Weights of a small transformer language model.
Size: 11 layers, width 224, 7 heads of 32, MLP 1152 GELU, vocabulary 512, 8.38M parameters.
Each number is 128 + 24 x the weight over its row's rms, rounded and kept within 0 to 255. Layers, rows and columns count from 0. Numbers have three digits each. The size before them is the row's rms in percent of the matrix's.

# up: layer 3 MLP up, 1152x224, rms 0.0671, rows 663-722, columns 112-223
# down: layer 3 MLP down (transposed), 1152x224, rms 0.0257, rows 663-722, columns 112-223
up663 116:152106137117128134165142122111132136125137089112125130109153124112127135136150125137107139123074117139121142118091110105120136113144129158125121128103107123154093145133116131102162102093110106129109163151127148084107137145118144101119128130098102145135159163141128104143118170177124114079123130142142117128136075121153058151139113151130
down663 095:139077183058161100156119128123098114144146153105100116118119134109113107107191136119150132091138144117112151130128126083146118139134136131090121145095152140102159117155113128144142104111097138127099148089103130116143056118113140115120148116102136109128107140105141142087110101120116124125074116161077171103153119157123084097177132116107
up664 111:120153114128083162098114131122121134148126108114126145084122078113151103151167152068139104143149115093119100076147118100127103136138120134123152101083142140107133145113135190130139120134154068120110154158104162118104139128152140141106140147120100126130095132142132139169158102120129121108135114142155108169122139084161128114154140188088
down664 124:144149093119133100140109146102129133106158154167107099140056135115138081108176141099108122110103109085154138118144129127133144149109123103106163147142166123099168131114131151126113111123101098107135076112120115185136134069120094129125083158127117150119154134165120114135146141138159136129117116193113132128141163134157123156117122120098
up665 076:182113125152118135106127184110109144112164104144134121149124157105071095131133142126116115113094109097126131143142139127098128146147094129152134096092123119120146150108108120142141149099136120136131100109086142128160132108096133139105126118175120124151136125119145119156131091125093078107112154097117107134106140130120120154114092057104
down665 087:068119122127127101151095127063118144096135115160140114124142127149135150110083121165140155117089115126122121087098100091150139113074106092119112118108152166102141115100116131147115104116170125142145090106132178128110132112138124094115134086149122139093119131142113140131088100130156151113124133157112103090120111098124107122111082121110
up666 071:120124141156106140142137113135125124152147105150186135165159162147112180134159105085108149101162126124147155144128124122118115123158140134089081131144142107141120137143090098171143126085140107118111088098116115124151147116147162136143106115099162110126153089124144087130140156133132143167087129134105122117118134132115114141144109126125
down666 087:117118164099119161159103157117142131091156139136108148126122167156161091137126153091119136123109151091110147133139140136146123107143107149085140134106145129120128116124154157093083138088158123161127170125144132165173151114132130155113137144152169096137155130131135132127122127130173139103129090121151146069152099127134115182152156120136
up667 083:145114146114115141122166140113147099133128126091107141116114146109101080127122103143128111158157087151077116181165088165108092172163106126141156129114126159116115119118099119147110134088092119095153127096064126109136112102116127184112125124138096138126114111101145118125086129096095135159135073148098089121073137127163145114164142151133
down667 089:107147108090105084153063161110125136114125093116126127099158138128073103146131148129148127130134116140161083094092106134101153102119117121139118120116137154086092104124121084137152089136132185088110096113104128116138097109133109082060095141080121145138109139121103136128119131128121147141089147159151121086140104124109128103108124127138
up668 093:146148146099155118121113150125135105095138122162132096108115088123152064137112146115136142108134140147084151127141119135160093134125141155178116123122121114169105175117144116169108155149108134142105131116122139077128145106127097116164104112104155139174144124100129158169137102114092100101157135134106123112078118117083136139180114127116
down668 106:133089114126121110114122164102178141105144128138136104109159146111140088115152104123178165144155160132124161109106128150127110129165158140156119139102108112168155134103124099138158130144103135147096113146109121127151135097154148165179126122111124136145139157140128125150153156090119144137129130135092124129122111148100088100104093109107
up669 068:147083123166144124122150150160089151102113130128136125156073142085105080136102088158135133143134156144133125108179073169130118129136118120170150124095120102114157169134127111115107125147131090109129115133095123122120140115143120125160110124135153145149160116133122127120124093099127091110147086164133102111061147129132137154117135154133
down669 118:106098116113120088144090106116154120145118117144094075144130125134147146093119128096200149093117128103130174111135120166113150119119150097112145118129127132123108104081143091117145093093147095103086094085144127132149124137116071127154147139098100117101140133113118114143145166136128128124100140151114134089169119152126100151105099126107
up670 129:129112122151095127175165104114124114106125181110140114146153121120175152110129102160131170142131109106115184094148139102128126138103122118136111187121137170142151126117154094121147157130105144152141124152143155067129111164155130162126114107105102165096115179130104086122131150117130131145132125142130196153130138118135159130128146139135
down670 124:099104107129103116166117126114120081106135129130119078135139121117148120118132106122147148127113146103095175115110111070159116161111121128136103181121115151130142136093153072120160135112128118101109171091114162115158082132126096117090162120120113111132099150155089111131115119098134124152102127193112164128126156119147146112094120099148
up671 083:109121130110116138088127139147151107155050139097155092163128125139101090119113123095146121126143135099125160121131086119139108140129126131092135110077164102100135156110153147176139134084137125120166086123121155139181135101082102156126139126099150157122141160125151083120128170132141144106100140131127170104123149165122101130119135103147
down671 080:145122171156127138150138098099092101135137132172126157114083088060111158164157121163114138138078147119146101068085102119155099118104094100169105129147113109161164156131120121146076144119108131162148151121112112116106130122148174130138114090111122158134101096104115126168118079123144129131140081118118135131114134092124137098134175146120
up672 098:106149127170160142134197117146105114151123141081086133169117125093125143141108121148107099089125120147135131160124139136157121187115105135142152159085092127163118116153093095155120118084155144120130117165116147109122162123141164149095131132122112139166128113113124137117072105135117121149161164124127123119133108146161160141096140119096
down672 100:120126107180063145122139152163111140151154056161099129132173135113095134142122086123122135131149092099147136134122122119141147092134141106115119132122182141101114108126178127110122108092122057115096129121121179114101137094089161131091147136137165119116111145126147119119096137147119150152091150158162138127152148145122110115105125089172
up673 071:141160169131124141142156140159161122129115142135170122117135149113122143139129064159161114147145124168154119096141101149162109144126141135114120122126079110152141138149089111187152125131141141139150101134115128119144128103163169109185095125148158130135160125097119138124132113103101133132087166199134115127102113116152095165164134145157
down673 074:138166082155139130111143134135148091110147142120141114082128103129156120126129128104112119130169130114067142102117156136105118142153124147161099124166156124121093126131140101132111160154126144139141185158123093113123153113117139154113160136138181156134111144138122133113122140137118120135159116081140121148167087088117108117116091148079
up674 090:135117146130099135125135196165083110133149184098142121202120130147127131125128156126177203144138129117139129165127137122087122180135126149120090101114132132104119100109133130150135077129164113123144104128147138145147116112144135144142109112090126123115179101139129120139189132089120099095107119144127144124153142125104128192152099114156
down674 110:110134104124131116140074106077158111136147152100139144131118087124139098108153123110151165153158119094097152143127126119076147111144134107124158136141124091159106120114114124106134085122120103132114099148150095119140142154103103143111100116108097144113172099119129078156137125121093090135143133165120100111190166156126138132135118088133
up675 072:155120146123122084119121155167126138141113149162154107173174132159134134158125125120092146086173114142108151167125102138114124118131129153082140130111164134129126143125136111164187108137135123139139083118116147120156130128104180134145114142136162102108146109077140107101142125161130126163112132159113121120122131145129169153141133123156
down675 092:083126130073098156150072135132102128102152098108100107108136129119150114134134131126123134101115125138115106116164116141103122107092121090100144124143093108115155105110107135057099116075133135104071121128101125144123092132115110135102098101116086131099130126120117125138100139099129108068109102104114146072138105111115115167119126116083
up676 123:130099103128118156153091149141107133113096137121145104119126131151151147149132148096145111140113160132098114077095119118113132109153135129159127122103151130118128112097134135129166098133078130105098143147207144081158139152157197144139186112117152144086166091139114106130141146102139104096160151109135120161124087162136126170134115141160
down676 107:083097130154150084131154158070092132131091141100114108133161134148150135111116128119153171113100136115149100128148081164122142076118133118120117124137173118140110123106168108105184069119133130082128071109139138131081154147122108162114134092140105124101148099123109125122129120106110089158131125173126123102160130126131134105077132115144
up677 086:124118151103093130131135142122094080142120132081148135113129158146113176141108136151139137080130157121128158153110134135148152192133122187110128152120096116118119159135100143144127089085114112113137099100098127181146103123123116144143121115134135111136160106153116136118143127128102149177119096131140127075145135119131130133127122127150
down677 082:122151135131092154121107098142078117153132089115156079074114125132153127148113122103078150117137142120097152123093119109142118074123138100096102100120140108108141120116129116134117144113104097114127104104113165085167107120109105148082127121099125092160086115133131085084122114130145121135120101130141139166133118107163109124171132119130
up678 071:119146165144171112126144193151148123082130122150148152115115134114123106107133113091125115122153117156077126141083115140152138202173119166138140122141137115137113129146126105138147130120138123111107122145077129126118113124104138103131134124138083184103111147092092133098132136151112151127172101143161151135099140136159157148094119154094
down678 088:131133179125078163133081153105125127125151122119108113147147108136138131104113099143141157191136139144105101083104111110118132124100168134128126097106142159132156101159150128172181121161155137057143129090100185065089107114117105123158122172149126105137102140117128117112127176121117136154110106158134111121125161108148131143092121115100
up679 103:121078146111165153159143080145126170124127137099080130148138124129139175124121182125120126142067167133137170146148170156169088137144121113097146126145086121143127106164121169101105145166140134104154128157143110149133118093101077129111099124144123112145116114103128142135131150131128145147132167089103125147151117180129099126152104106123
down679 121:104095105100158139099138086113157145123102132145129105114161192122107137099098149124151132087120127073114158147168152123118108130128152188114100134137109130115133120128135159103064136102108122120105102139147110155161131121129098116100144157147159105139125105103112151121140127111128166176159152144107100121154112170113119095164098130131
up680 096:123136119146108125136063129118120140134139142119120126080095110138127132113152158140103131112146136157088105112168112171133125108148140113153100126148126123142139113124116136103113182132136114129169169118161094105087150148127096105152115159099101105110085135171104146174139151138131161123167137143115130155162141137116117079148129121126
down680 082:117103090100167098128117128116150063194113092123128119127113146085084115126129137149155131120107118147116120112114137122110126161119129124140080080085096132143150109085163137136142087073087113151121082101122123142130132104132093190131147130121130099127096102160148117109155112106120108117115120098090114139113166129139103109119103097152
up681 116:115142119133101087120113145120122126130137149140127139138087151116157116149103141108152163160119159102117157127104146089142141095178138134151160154139122112166128145177115163128165127101138102137168147128133132137123094143121138086172142113140124137146119156154131125132112163113153164123112097114167175126132143108146104122092135131104
down681 115:121161089120106119115119153148112118109115142093117125151099161117147137173125116066108139122114153084134130104102118102134146115167153163137151134125125149132128148155093172097103140106128123153163132132126105128154103125131110125139150133145115142118106111160101109104127120115115150121116124107156113113125137110117142147123149106106
up682 113:111111088131133147123128118109124125145095108117143193141105133115104114133129161130165088121108173164143114123125149137140149139139158142133121113144101151172100139076106102182136151175129126108130143117109146107135111148119107130145118097115160117117147103107094128127145090108113157113133110078121129111109125142150131103127151102116
down682 109:087135085164111097084113128129097151114129154165160140094149111137125134110117150139131126133131160106153132124155151099126147161133148150113106130086156147121165129127138118104140116140093110117131119061113168135162070105129089159143133159112113110112120109107086175113134129078102135127093128141116133110087122140157134114139127112125
up683 082:109093146140185094130116117084138142108157133133123123129142161109141148142078168124134147179139117104120107113089185150103153116114148123163081110161132159122133090076103162147151097140137139138135156101131110121108083131141102137120159166168124131082123133148121130152147120122144098136160104080126145113108136139146156129101081129149
down683 076:145098132122114164127150118064119115119124138157127126155145164129125127114096131127146112138138112087121138116109138097111099084113090149126160139124179132126139130094071118176142120143111163115143092095127151137095089117148074117113147117109108136121137103186117160118139110152131127123127130127100086142116139163097123115102115116135
up684 127:119118106142077106128132123128121118151149116149161143103116127137094123136120188133134090138118128142123127103101115169126169091109174128151125150139114159106100126129111101110082134131102133142145100143134094100111100120134093043092140089081144128161125161115144136142119156140148091094142119162147147122119172117123088146125088136129
down684 138:153163092107113124147148095112107098111154140162129144133117089134121102147125146178126082113122144152105170114125138155111120126079133115139156136142124117073108153139127120129125152138116154149140108141130105117152100095134088093084138129116143147100076110116095123102159115130157129106081162197114152108101161156142112135133128112116
up685 110:141114142140164174177153100108165150166163078070102152098118139106144117131088139134114107084121135100145133142102142072128138124139107137081115124147081139096091145131157145097156094141184147108122147145112118160126124093134112115144165133138115152119136144142137177130112113148129167174143103142085111112130119081126108117137076140121
down685 112:128125101128139122106118135128143131125123118110080101094129172125131122133080119113157104071102120069103131104103159097091129112110116148135102108122118121063066127086133102069152144115160134128134140070121137118129111084137142112135137125108147108086126102117114128127127079126123157088083098141083121115108103090129131123132087123148
up686 115:132150176154143149126125137109117140132136143104134124135153108138188119115102151084101147117129130119145150132127119111117138128118102165131137110139160095129126129180155149167104106097157104130136162106147093116115161104170112112098124137143096089137180163111167202124163108142128111178148094121128174093130169113090174152126115132103
down686 102:091140127134093158118154168128188148126103123105134143130098122093145114091126172122148138089148135081122152102141131110110133106089120137117167096108140144110113136121170129114153076112092110136108164085157139129116156093129077104127144132112141084127125115099130107122140127098136103165141103145105114150133186143110178089114101102122
up687 074:124125144172122153115145130095074120145162102107148090128140112096136131072125118160109123126161126143149132134132115112072146149130133159139126138117155105069142142133127094145121162105101127111124122113095089159133072087096137164157104072168157102165156143097121136100105130119115142149155040162094100123130131101140063121143127127167
down687 073:122120099088131093153072122082128098136171162094166072122126116110089150149158150155130114129141159105117153075111065132135117097122145110106152124144142120099151141122127102115141104106140102114135095133103132175154126139113083134091127112093139140118131098103107115099155094072113118135142170130162109077170141113161101107083129102106
up688 080:137134145101143113156141145142108139104079169105141129138085170144065119141120125133156120107127122136164125136159097136157096153114115164149128112101085115140144141159119099159131143076127104128123123108127121120111143094134099155129111111177126149114172136126102126119164137128067149144139172135136130096122120129116129109112141133141
down688 082:135170141149131141130147091192106141161116146152153155097121109137121141087101166120117134114098083131115149156106122113113133106154154134142103083152148181130138134145122145159136133138163143159147130097127158110121133132146145129126171123135108130164139133149113111173147115135135084167127100087148126190133129100144157095127107138110
up689 116:125079102125119116146112141094058167150091138137125127146113141141130139152138135138145130162136196126128112125064165101156111105117084123104098093121138094112121138113125137143095132123103105105114129114135115080135085141135094125131096101096147143159140136155141143144158127142176108132104114126126121136184134141111139132113166100103
down689 129:113091140126148075140137104085089165140122144132149072113095149137116126104138133126178148149157148089136087105079138129172109107132101151103099123124119134109130170138121135166104098131094112135100132098124089132172129126143134128129131141090121149145116120137123176120165115120190129126067119137144144149152153157136142115104153101113
up690 085:125184141155138100104156153117133127128138152126134109147140143159120073106126158080129085101195104130089120152120073116142144145147101155143164129107166118127147167135139105119112159141120156119164100123087113115128138108132114084141133142175128114128119104116081118094092137172128173124145116151121090147118081122135134141115140138124
down690 091:115124112112113148111093142115077131139134090106114139154098101103155138117098107156119165131103126154144088101098121138091118073159135101116115125149098138114186113126119135116114088100132098116108106114126155137119106171129096128118129138136113140111156139121149132144122110104085104100111125119146109096069144089106102140138126106124
up691 096:152075098123137122081118127143144148136108100114152137090142097116157109118129122089130135165157132122146136121098136115149128109157133116110130142146149127108120134162103114168122104132173109105102116143081127166140125144125121164099161118102138135104105133104196082164162122151154094106135108141122128155110112125109087161102120161105
down691 097:118101096060103112105105150060093102114150149154125128121123172108136116093106172112159151126136150101140110105124093141093139147139124127180124129126129136098111147125126108160135117128095125139108131085139111151157138111115098125125092114080158118134108107091117129129136113106118105116094115153111124088116111147139135121116135121121
up692 120:122093146134111136058092133118107139155111100104111107124121134117152070080127112109121125162153126135133124098167097124132158086108103109143158129137117089149195147126155133161125103116149114114164102136118127107095140117133123121158123132151102099143116161146145150118123129096124121158135131124098160106132095120143095122119093146138
down692 097:139120088116098120138159133136092122156057115128140091098064152110123151102094150147158145086111141140151094159092168109091127115089122113153117120122118156141119117103118123120146113054090160112096076107113164143122111143110103127128170126114124139103099091115140118129139107116127146137138144199109111109108093127082123163159109133128
up693 092:118099140140128106099137177142135155127154145112094113084134108119161135118122149104099151126089133129198119134159144128156141121142120157142129104153181119138148161119169168102146113097118081138098135134113162105137154091109114137126130084094113145155118134140167093128158143079162137169105160119167154167128133129119139111112164130149
down693 098:112121111118101106105108128134120159118104112130149092134114102129158145081127112087181136117127130124176136161107134135153103077169157165085150118145111136123110162132120150117137102082089102147130120100135135077156132086149084138167112122113099096116164154108121103130172123144136107112117128158107131129152145171113124146151139118158
up694 117:156136111121160161112126111114097118085115125143130143112151139114152127120167132094094150172153126151138176134073125122104095111139100105150128150142121141133162127129117190095113135125159142130154146141120111128111146160131108158130114090121111136169112095124160158133161163115128142103125100126124133112121117121117097135153154150081
down694 103:101126129110147156111122113089144125121089153139141102122139123114104120090137128102151109131161144123115119120104085139131126103160110144203166143134103172133104160111149149118142116087154140142149106100147113146144155143096136166145094150102186129168121077155125142127130165112096115112126106152115144124137128133101097145154162115126
up695 098:112112144117121159158119094128154120152090182151130108111124123124155158147105078093104100159084141135163136057157140104113124091149116089159136133135116112151149090084111171113148161173132096114104117092134147147140126131106084134136128078087110161134105094161122165144096118120199153101141161122119107145188118143105141107115133082149
down695 089:125080152117148089100141126129126150143125116144162086118075081142131121083114078101122094101098175063110130091123142091139098142125122137157177112117137149158109122149145095136136104154155139141125115084098116129135081060105142154126148133115134170123127079129113146108144135127107136136125116140093127143167116123138137111115134122138
up696 123:137140113117135156121114098171110141097160150134107095132109127132128161106124163112147128099125109106144117109116102113151136139155121106131109138095121135143133149121141146146137167124152152141121127118093146113130128088134137129097148139141109109168142096129083158138138137118115134140133144133170093181176132186148149119153109134074
down696 103:164143109105157138119127094164127077116107162122114132132118160093105122101097149134144089123137095126133143106137134125141106109149136172099160128116121137119107151126159176132091124119042107157095106108135143167153152097133109132143178144194131154110153106106104130084170142108167092151142165131144131108166134136168094098154116127085
up697 085:112125131169123110107115168163151133113148153147131071164112128176114085120132116108119115131132153119114168148204095140183139151147137136130147107117173087112135156135141103156147132142131141143157094135096115113144143101099123116120158141121165107138114097095131129118090125159111159165098109150112107159139114114101142131131114078141
down697 096:108130103100122159140146101130143150114128095078098140130118123110175128139137123188149141174115130139127119086088168145100138108093151112111153132117095129132146085079130138118107090091132152112063142142156128156140120147153101139139137121124108133121130115149129085152156150122134121107141136103125146071157138122117116133139140140086
up698 117:120145189136134116143128139172113152137109189098072115133139101133113128100171142129121177113126120158141133149093138155144130128179092121154149092108114141117116110081145121115103139107144123117106127124121116165111104099130117129111168104080143135128137159156137160151157095135141128097156127087157173160119112170133121171126127143108
down698 099:148123122156104066143130084086142095137103126138152111146098160117124123113164082135192142109112146142102113145137104106116170123130133173185121141161127169129122169102103097111118137090140112117130121110161141118173128120106086166122112112128130138130124140120125131143131123136120112171139146161118103143143132173117114089138140130147
up699 093:080113120103130131133104086182100138131134144126114139096133116080116135110125142099094159133126129142132129114105124106156145148141103120163139153132114161121134171135132134145151123136140129129101114157147171100080142133110138101117095145133151145131138129120124170126115124182097145086130131110153185130112145116155134133127071137126
down699 075:080095122076084070129106118109111132117135178115110086110114160115115153077133133107114111099153107125116153099120140110137117148126093152124113087084149145095135112138124111138127119086096100139127096089112141114076112085072123125120138122134117094124098082131156117097158123111134146146099133207077105119136153122165092138153167101144
up700 074:115148154161136125127098126144110097132164068139142143109129115126120118128153136177154120143116125148166122139147101145124084147160129105139180111112068111108077165146132100117119104175089121090124138124109124111118124169121124123149119114158164152150146120125130131091128116112135137145149136125132145097097091139140114151101146101143
down700 090:101080106130126118115082109125136105129132130113158095141139111098122114089154132132119104134098145083144131133137094131093100148125167098109146093104153158125105099141120115126199125100124137125092144100138168149133131121137154140100116121121150137129144143127098129110152116119100141180098129130097135080141100146132099122089142082130
up701 093:120128103139130118118121167127115107111185145143107132148086165117103137128143141140134127125099152159162121156165145128083119169118146133128134106115090147150115149125114140128124171123137123137152144107150126175114119094129148095122117100086094130176149171107107109130137106104114133139111117137111093095118113144138151143097138093154
down701 087:159111113118113102089144114185149142135116139128130106156102126107156106145137132144113116126096120144125104107114137088135109108109180112112176159110151157101112136132105196125133118167121138138119146133147127127096104104146110102133118127087078166131150146138152098114153143103140133149121160119144160118128185174088137104135109135143
up702 093:131138110102127133120118146138108159109079132156157133132135140125161140161105067105151138100096166123133115080123120179133156129088115124137153133154130156174108086174119102138092093110150144137148141113131135099102127084145168135098136142121133087128152113161096110115155145139131148124143151072116151135095106163114147114129145121118
down702 091:154146143110119111119153111122121150124092109175131123111126167120142138100059105107181093127174106112119132144127133137101161090149141156100131127115144120140119084160125135166122090107140103145128117103135126154123111107125139105081134096157164111117096143137139150092160141149080154170160143152126157153125149114129137112107136104117
up703 076:137131123122084144095112106138116103118113128080128128147151111143141135151119138146128144143067104114124115111119103139179114075089129146137089128111138136139099142094139151146133111137140113123082142144131148114103174163129096146151149134123164154129123148110126128117137111130124142112164112119118129086117160143122139150169143164142
down703 078:113121105144172187150132110154114110110160149146167111108092141170120097134125144114147125150163061135119154172139131095135118155150089133157081110150096118133102141103099094132133130123140113162142139120130092139137134080146154124135113110116154112120125143116111107129117101095149092155122099136121133161182086131136090064095103114134
up704 094:154142132129131096153117171170137135129119153082127122138140099129124146122161163131106132105123132109068112125120130134160138111107123168120128113124116141118105163154149137161092124153111141084161131110134163121120140142135166125126121103123141132118159105130139158112143096156126123125167129145159118088064125142170110129169173111144
down704 093:119106133122127066123112157128125138099148103131104078109126120129078081122117089096173139086150094114099138154160135141136150120126143127110131171103126105108129133124134094105114083105118100131109105089119178141146098099137132138103122158073114087121092118109113101107135103081105119116078127141102155099124081106082085099132121101115
up705 091:110094095144197123125198135132127150096139090141110200071138128120143137123130141105182117151152145122142159154114135081095147098100134117138130117139159155123110134121130154155136173133168120093097144131101117129140116140162139130119177120127076118124122152176107163187120140095160106112109138107151112128153141130128161106132144127098
down705 085:117103107129150063121130079078111126079140119133130114086143128101108143110149113135155149110102135089147129153102116108132143085105104091153117127087167152113087114143138150163143127131131133129130108086115097163149083128154088159113147118100084145123124126150121174133118166099156116103092125165131104084175126125147136133134136102122
up706 077:160141131106115165161166159173105179083126140129143186147126118116103081146140138154099117104158122164122142154145092151115078154106102162163144113095104104112093155127110096139148134145131123116162128132079150135148138110137098109125103110165135130149123066090132131111113091130126148102143133124133101143100088156150133148166158113111
down706 093:102121137116105081098098131114156109126169143110110138100135117118114138081069121170155131144158122093159137093133096157113153112112134078104126118154149149060114132100121111135168087125134129123120088095118159128119120120139165095081131142113097092134126130119131107152115136083137138129087123132098149088143108128120101134091128106087
up707 101:113146138180127112156107145125143159146154138159128133105127114114129158133157119165124174170152108117132129138115153080133134108116149097177162152146139095147104137115142168152130125157118080129076133134135136140124110133149156139119127127150167134093115080147127106118078135140164126101156104128116120111133124139153133158170154194160
down707 100:123080133157133065133137147113135136104129118161146065120073101110119142110150147119166165121123149139148157152144135112140130136103104109153122136127094163126113130120136108178158103118106096165107099111142126131124126089083127096118118130134152153106096093095134164097140121126103125150111152148083125117121113175142096175140140101097
up708 101:110126149124119141118153155122123107072098156178152071129152149119139131109121121118122119131127118132109160157121062118139122139139147163151136142138149121159109157135136141209136124128166149158125143134139116116122166095125151134149134052106160131135157154082110150106092111096154166125137148125089105168138097119140159115155129132144
down708 076:134124104100103142096095125127104143109129100113165139110106092118103132127104118113128127114088147102131131152104138133110136141149124145109152125157103135112086144099157108093165086152097121110114117119094149153158148127140138156098156182165143141104095151151158104099170097074174116165141138150109143094161144097097120097142131109114
up709 097:137144131106177123108142093126152149120130118150134146072147090127160142111123085121100136147147136172143119102133122169138104181161098152168158165112118141168091128124095155182127114156131092130088131151136102141143116161134117149174076121129155140114121058126137111160082142121127135118142144131132129123111133140135096158162134158121
down709 105:137120093114139136117127123107125068111121132107102082128115103106141118110093111085153160108135157108139173115100140109084107123158109207148162128142122168123118116138154111156095137121139094138122131112115106177195129107122146135116110130150139151104105062168127138090127150138111127119120127115128107070172129167131101145154127177136
up710 131:122125126111132128129141113100109157117140142121146100116115127123130124138168162133163140063116164191128135098099113152147127129124119107178110162145090115143109158120123129129093138124090141138136149127137130091115141163101130089090101141103151113127109129139051153144124143129111111103120155084146130162146129163133194151118133099150
down710 121:139130126069104119140181116129078135122096133117124087132129136114122114103134149181124131133145129124159167071085141119134139112113101102114122100129094155074129129115117100159159100121123128163123150093102119104156093075121150112094124169103155113127091109107146126110153090130135130144103123156082104130120159146112122124104135123124
up711 128:161107114152139191083158121097121080106102193164152113096158152106120097166151120103133123134155134122107127144170112115107098117156151138142109132129159105141131114075135157116121151104094115130127139153142134092126129097126163180123135108126169120112134097200108158144185144088098152099155081120092104154120172124080120143130105165163
down711 137:130094133115143094127092111111162073074121164138109114120167128117120103144182092115179126127136135088110111145124107124125112116118134118121094115105135123131150100118122116146119113097116146120156120153162133127145136142106093167134123102120146116108111112188105139105206080119101117100153135135086131119100141143137122152131097130103
up712 104:087139123145136111092133119120142085156134122105115089131125091134088133111141155138166128115123136110159141146152156129131137145097150128087092147119117151115094111104149118137125106099136120181115147123114128144154103117084109171150157090112104158145162129144164136117115163112160159136101111159103121115129128152096118135132148141132
down712 091:125119152169105160130116128176112117143144156107139096104108084146102135124155098103120117101154150097122085135147093114147099105118148136124078158118117127147165127143134143141125143127114121153137158132111138093141103091117141103090140161103133121119135128134140126079145112161119110159146117113147094162145112178169156089143137100145
up713 114:114157137134140124146109110145115123104150142131126140116127085072158134154115136109162097142110138104173116149124126104105155098181084119154118129166138118120175129138158128078118167114174102145141109129093127178099110154127125124131139133107096150133105157178117171144114144106139110102132153101123147165119147132131141097126072149113
down713 102:110169147105113082118115135081096117094163139152111132124109170113138156078156083124160103148115114105131129137130128131134134137149145138122149126125143134124122113149161114101132108081112133128122119095095162138146160108107110157128171146092128118152139154104151144056137165098132150097121159170102096108114168137118114133151135100172
up714 106:149079192125123103194132113137143121102157114138124122169109125137133133133130114120082130123136088085155145110136114148169137147125150129151108134142089129091093170154128130128108102113138090128082087119093175133176129127131132131106101074146134127121107137131150096131158104150082131126088112172148127133072095092075154157131147105128
down714 119:108106107123139110134118122117132137099138140108095100077072131085151117102136152110137147112117149097078128118160094128093133088131145138100144149113127159092133163096132108085127090109139087139166136090131132150149126089124151107120126175096121114125157148140115087138151122108119142157122118146112177088122134127123131102130106127115
up715 122:112128110119118131167116103138120147148141128111133123123148124124124169151098139101179139092106116126133141137098124140174078143150112104102124115140111099129169153103120122137113139080099103144132170106118183115108119106127167115110094141123133124091123102102090118100102118135100122127103167110157116152127137159123145128103114083123
down715 112:105163145108126086135117132132116140107101112115175092125115164088139129123116140140135125107074127116112153104076083085106119137127109102079126108137169101096115162091145127134106134118130116118133118123083171142093132049118128142106107116104125102097104121102131149113099115138111130101118114158069092133141162100147082154125138118132
up716 078:140149153115136135157132150151101157125092127140145163158083163123086091145091132123141126097155121138119132124139136133111105193145121190147151100089116135122115168114108119108133123127121136137173096164111142142159123113129148110142084119170152095128147103100081158122115128127093112067111095145148124121127135108133086183147143140143
down716 099:132118136114125087151113108112120146166113121133119097140151113128101169137121109085159127107157147090113139085116143128185154118121152098090167123142130096085120107131116117116093106098132134145087067112127118155130127124098125139107119118091093135084125102121134145161129112122110095079139161156100162093189125134132083109118110100109
up717 123:120091133078111110144165095122121121103106153107147128139103120155138110110109149113159121072078133105139174137144101142132105138125145120133111126167140105147129151165139140161124141129156129099113177089128155120125126091111097111163137079132092136120122086104129164098148097105107105140131114129125152121125154128102144157130148128091
down717 106:106116106146066141124160131153147114096130147102180136099099109137126151078130153139123162137135108147162138070102161104097120130164144129099135144090129121152134099096150143122109145164105089137123142063107137114111107076129115137124140115142111121118106104154142144088124092122140097141123131178101109110130167114136124135128144120114
up718 069:094127130137130102119152130129142091146090138141129074158159154156134155120176120075121128081179129116143166141136097140141157164123118113097166128113153171140123122099163092190150114110175138124159086148135163146175107149115173133129104107116157102119125142122141144139110146169139154136116123128120124137123145151112107141140106112167
down718 089:123143108152136180132148118112116136117149134128101179114127092119159137131118127157096158139101114168139074126129149163111131117127134101164134142122097107146148112119131148115110186178153138101137174187150132120116165162114126116143112102164128128152123124131110165166107136152148100111170106069177132158113131113127143135136148154133
up719 112:113090148109159112102165100106096110166103184121144147119124141148140163094123129147142140092143133134077166125121062170102167132142164165092098164103129082113110156158169143138119134116145135155136131084150160105128127075075095123096139115142110130123138122129132138137137130130086154134152117141133091135121142106118183140170123165177
down719 108:098083125111164120089159130138115083117111124087126111127156093123122125153114133144128121149122145135122141096105109152121108138110149123096114125162117120146173133114125082130138086132129136135131119107121153120113100116087067119106115144144138083106115128115156089119190105106142128132149156133126096123125118101172142118179128128130
up720 094:152139097090124165113145120132126136088153173153134122103134128107144134162143147059106148156091115116122108137120073152115148112122119142150097133134133116142166143125154150086132227165130136148132174141128112103114169135112113127126120151145118106120119129167067111119146131111158138120151095117154123156147147128153137098126117176133
down720 091:122107128065128113118122114074136103088119153114153134122125133139119119133162110128142114127158149152105149128135127106171154116139111156119151108120135143124117179136161110175162129186140138158189106116165131157149104106088146149152152123136132127125118146128160152091180139113111138144136139155091163112110154132119100157114136106104
up721 095:170122143135106133169145076123152125120117105142103102110123134122158106163102142096128108140148138138118141134137109179118102098121118115122152106114141122126103119197109122115110164143155168159150152124107139079112105121118141082087104135140103076112115122078088135092110109098100135121132139127111112145116092154121158134137118125141
down721 096:137099104093120147158140110077163120153107074130127181129118155119167115144100115155171121104139164076128090085136170145132131162125104136128146123133115163127115116123141095131130102122115135143076091124135125149146095108118146093058103161128117111102119135130148121118110109148154082140155140143141117142123111162117104147086142143136
up722 072:113097167143113136128113108118086125131142098138117113152136096142084163125140086135152162155122126132166131162177118141115126158122116171150110115168131123080129153129119110137133152180098104135133131098099097133128130113092081134156134106177132102161166118179159133131134130092135122135098089130100117145118158093094114114107126101146
down722 077:061140117145100129119096100141112129131111153070162107118112143134151141117103148094106118100145142149089177111099131115113080086131157139086125130125130133134110129088089123105135126142120115149119125151120086155130118119148105141102113133120060129091128121140080088104159106126143150127134146101115128103159119101137147120077109117101